From a checkpoint of a small transformer trained on Wikipedia.
Architecture: LayerNorm before each block, no biases in attention or MLP.
Each number is 128 + 24 x the weight over its row's rms, rounded and kept within 0 to 255. Layers, rows and columns count from 0. Numbers have three digits each. The size before them is the row's rms in percent of the matrix's.

# down: layer 2 MLP down (transposed), 1280x320, rms 0.171, rows 648-667, columns 128-191
# up: layer 2 MLP up, 1280x320, rms 0.0965, rows 649-668, columns 128-191
down648 087:149135142100142116176138115136169130154098112138101120139144149108108121154128134116054122141109109130089128122101129150117156102164117141068141114117119148135110102134176112107123128140118138
up649 104:105117165101121092131069123137115104135132128169112164111130134128151115088138116147167134139129113113129109138073166158138162113110106118126119103116117108122158144162142162132121153128088168
down649 097:086135182161130166118139115110143091125158119150112135138099124172125108105115138152142154104129152133108111134157140122128117111119086150147097139094134143143151107156117156171186107121104128
up650 095:119075168183124175122185103133140139134104134107104154106139127150120129109130086103116154149115146145139121171110142118133145117099176136134130095122142072125158142131158125155154142081139116
down650 086:140111099090169112120128071162111120154135163113106137182165136132143122134118134151137106132137141118073124145169130174151134085152114157146112146114139143114141145138130127165111119110126117
up651 148:120108094090066085065083132130095144150140114129098111120129133158127176129106179155098110176153133188144177153107121119123139106109124136115128177119138171137166178095082130106165121152146087
down651 172:108149128090098096176110123146117117134144116128128104130122108132188097138135137180137122150103112147152098142143109132134124124146118152108122136111120104186094108094133125132118118138130179
up652 110:122129170113108132147103159160117084130085099145122130127105115119111136125095127130129143138121166118125089147079141153150163114118129099166101128121158109153142164091111156119114169098143112
down652 119:144171186136122099180128112106140126128144167139113161118104102116123122111131137147135134128106149134115168128139108144107125136140121147121150125083162163085109117137103109131140131165162131
up653 101:122100118137154132114098164119141113121095176127107123127144081128109151088158138146141131149135146173109140123106118134123101094106091147144125113073110153145144119113144167176130159145171145
down653 088:149186141141097150105118136156089172133159117122185138114125150093128104158135173198158120151147119122126109104141155163117100129131141100109119145118148090131151099130102107139142144176097130
up654 077:110163137099119152181097160126161140166100099109143156155084084138145141146122214157146111085096159108138182077093089161125108123119150150120126131113105129145110107141156138122125161128098155
down654 078:167156110061084141125136139145141168157127129139123127110166122148072119097100138138107093153123131104159100106104094139122124143070171139129116125086136102122086120157141175100179123167109160
up655 093:127102128063114157103129145155147121118110159170159158123134106146103130138139131128107142122112094174114121141163147171121125096114099116099139126115106122174142106131129084131111143119114117
down655 090:125133175138142129134131098148108118144122096115114132136156118131150093127138124127098105136123160124102144144117150124072145097145106135106109109147137133103100175111132128125138128135143130
up656 104:158119153177113158145124130123091122126143123111172125156134113131136106157102161141113145140159127115141133125125115143131155153195172120110129128054145127134088113131115126126090130063123125
down656 103:106100118138103092133158128127101185167114122171124140174119162175113108148145169111142163105094200107159119103106100132097114136110082107145087165059130118150153139103148127108122165102191160
up657 103:091140119103145077123098115120112111133135102145122124109110098146072127101144098127124100120127123152110132128132088143141088143104139115130135105119104152094144085158131102143175116174089130
down657 097:131138113128095103153145160130148135112174060105152129119125143154130123122119153124101144160131113106157158115136144114118143147158143122143148128120095079096143114117118071116127146114198164
up658 099:134097096162130102171136106125140127125149174128185159129130120112115167135148108093148131108102195131158161182144133097101098107118123105134105129112132156175132085139132129167138086136136118
down658 097:132108138142133106129106098138145090093160131158064113117148112139178137163149134112131127159093188108093149173101155075114105102125106053116178181141127106150101177112144142128160159140144149
up659 106:130117111152078113164129132144126151104104132135134141094130141148115142104125096130101113181128145143176131103093123099181147148141173136145089129084124119115149102170163116126118123130100102
down659 103:144122106154167095137103099108148102163133079127126107150132128125156165145094119113151091095145137150124137156122088097121146096169113093133139146157131172103144142114077105141109098140119100
up660 095:126072143136065130108133137137105119138158119137152117129159132116094120145097189106112092124097086137159145122123122164124140119151107090138143134136157138134136131135103131157064123120116178
down660 092:128125142133154136108147081116165138099141159158135141155144138141135141137149138094090140136149153108127085147142134121136101111114111158090125126135128083133146143134115152128096121118146099
up661 104:141091134119121119141140112087130134134144162124163114103131116136141122150134135139118171167134103144109137130120138157119135095102117151154139083131073107078111134112146167115139108129117154
down661 104:091099114157074127096095101152082100115086126125126138128118123147136130109113152122100103157162109092132151138108134113136145119082078172139149137099099120120143125114169111147108094125123174
up662 098:163152129088191159133099140112148166108079114163154140142111101085093137133143110117176127135129117148120161094120107106131141172129105147116095121175115098119128129140121141115127087105125142
down662 105:146112140115115122162121136146137113146116178123134115086114127118073196148099132075136111151147127134142116127150108124130124137141161114110127125108172135130149149108160159138110155127102102
up663 102:120098128097138115158122115145174136090079130124115059145129074098098136153181123139104123119176150158130178145087078075142139080149159135128125108143117111124129085102106099156154173148107113
down663 093:139141143124095139104111137148077140159140098109130161135103082104146137128122096116127123124165083118159148109129103139130154155113143126112138097098158102135137101128108162095155133162188180
up664 092:146119118133097124140099151076142130136147133130097155094164112125110157170140129176155167098132117135096111135122109126118141124152139082148120134097105164140125159109118113102125181115142145
down664 093:166142100111159150075156179155109113076143086116167147139165158161135155149098103130158143154152156181119119147103093145185121178121103082099117183125154135106171115109148124133128150103120104
up665 101:145151105143148115120102159120112128123086166128141128118108123092136120147152091126165145126155125131115144084107129125115145154152146087079105137153147125145116163100119190132115132136085141
down665 108:103124102113166131161156157158138140138138132143180145139112145087112133151076156118127141132168164153117135156150181116107154070174149104122120139117128112144134090125154146154123115154095161
up666 084:168095097089133126132103130129127096107122118128100155153156178102111137088165088087117153136159105141144132098119124164182124131059109119114126123147142178136119157116143139110149118161107122
down666 085:114108121098149147122139128153145083134128115155128113099111092138160112143093124065129125091146067129134108117161128124130115152141096128150044133127112138096100144141125139147146124137151132
up667 108:145099117093142111091121133102067120127138146128124095129133169117155169159104182131090157147115139132134110095146169142161129126150138118069127123154151158137131145146104160099112079150144098
down667 106:190141146189084122117122113175187130105112161178139188145157084144125130153124140139138163131122093169146108095140136115127140136113120159093097132111109136112103107127056103136111142143134154
up668 104:161159117175100168117145171117126094152101133161110111124131135074109126142132115137124114146182123134155133118126198097113121133104126097142156164110139117145154133133118186158146170097096124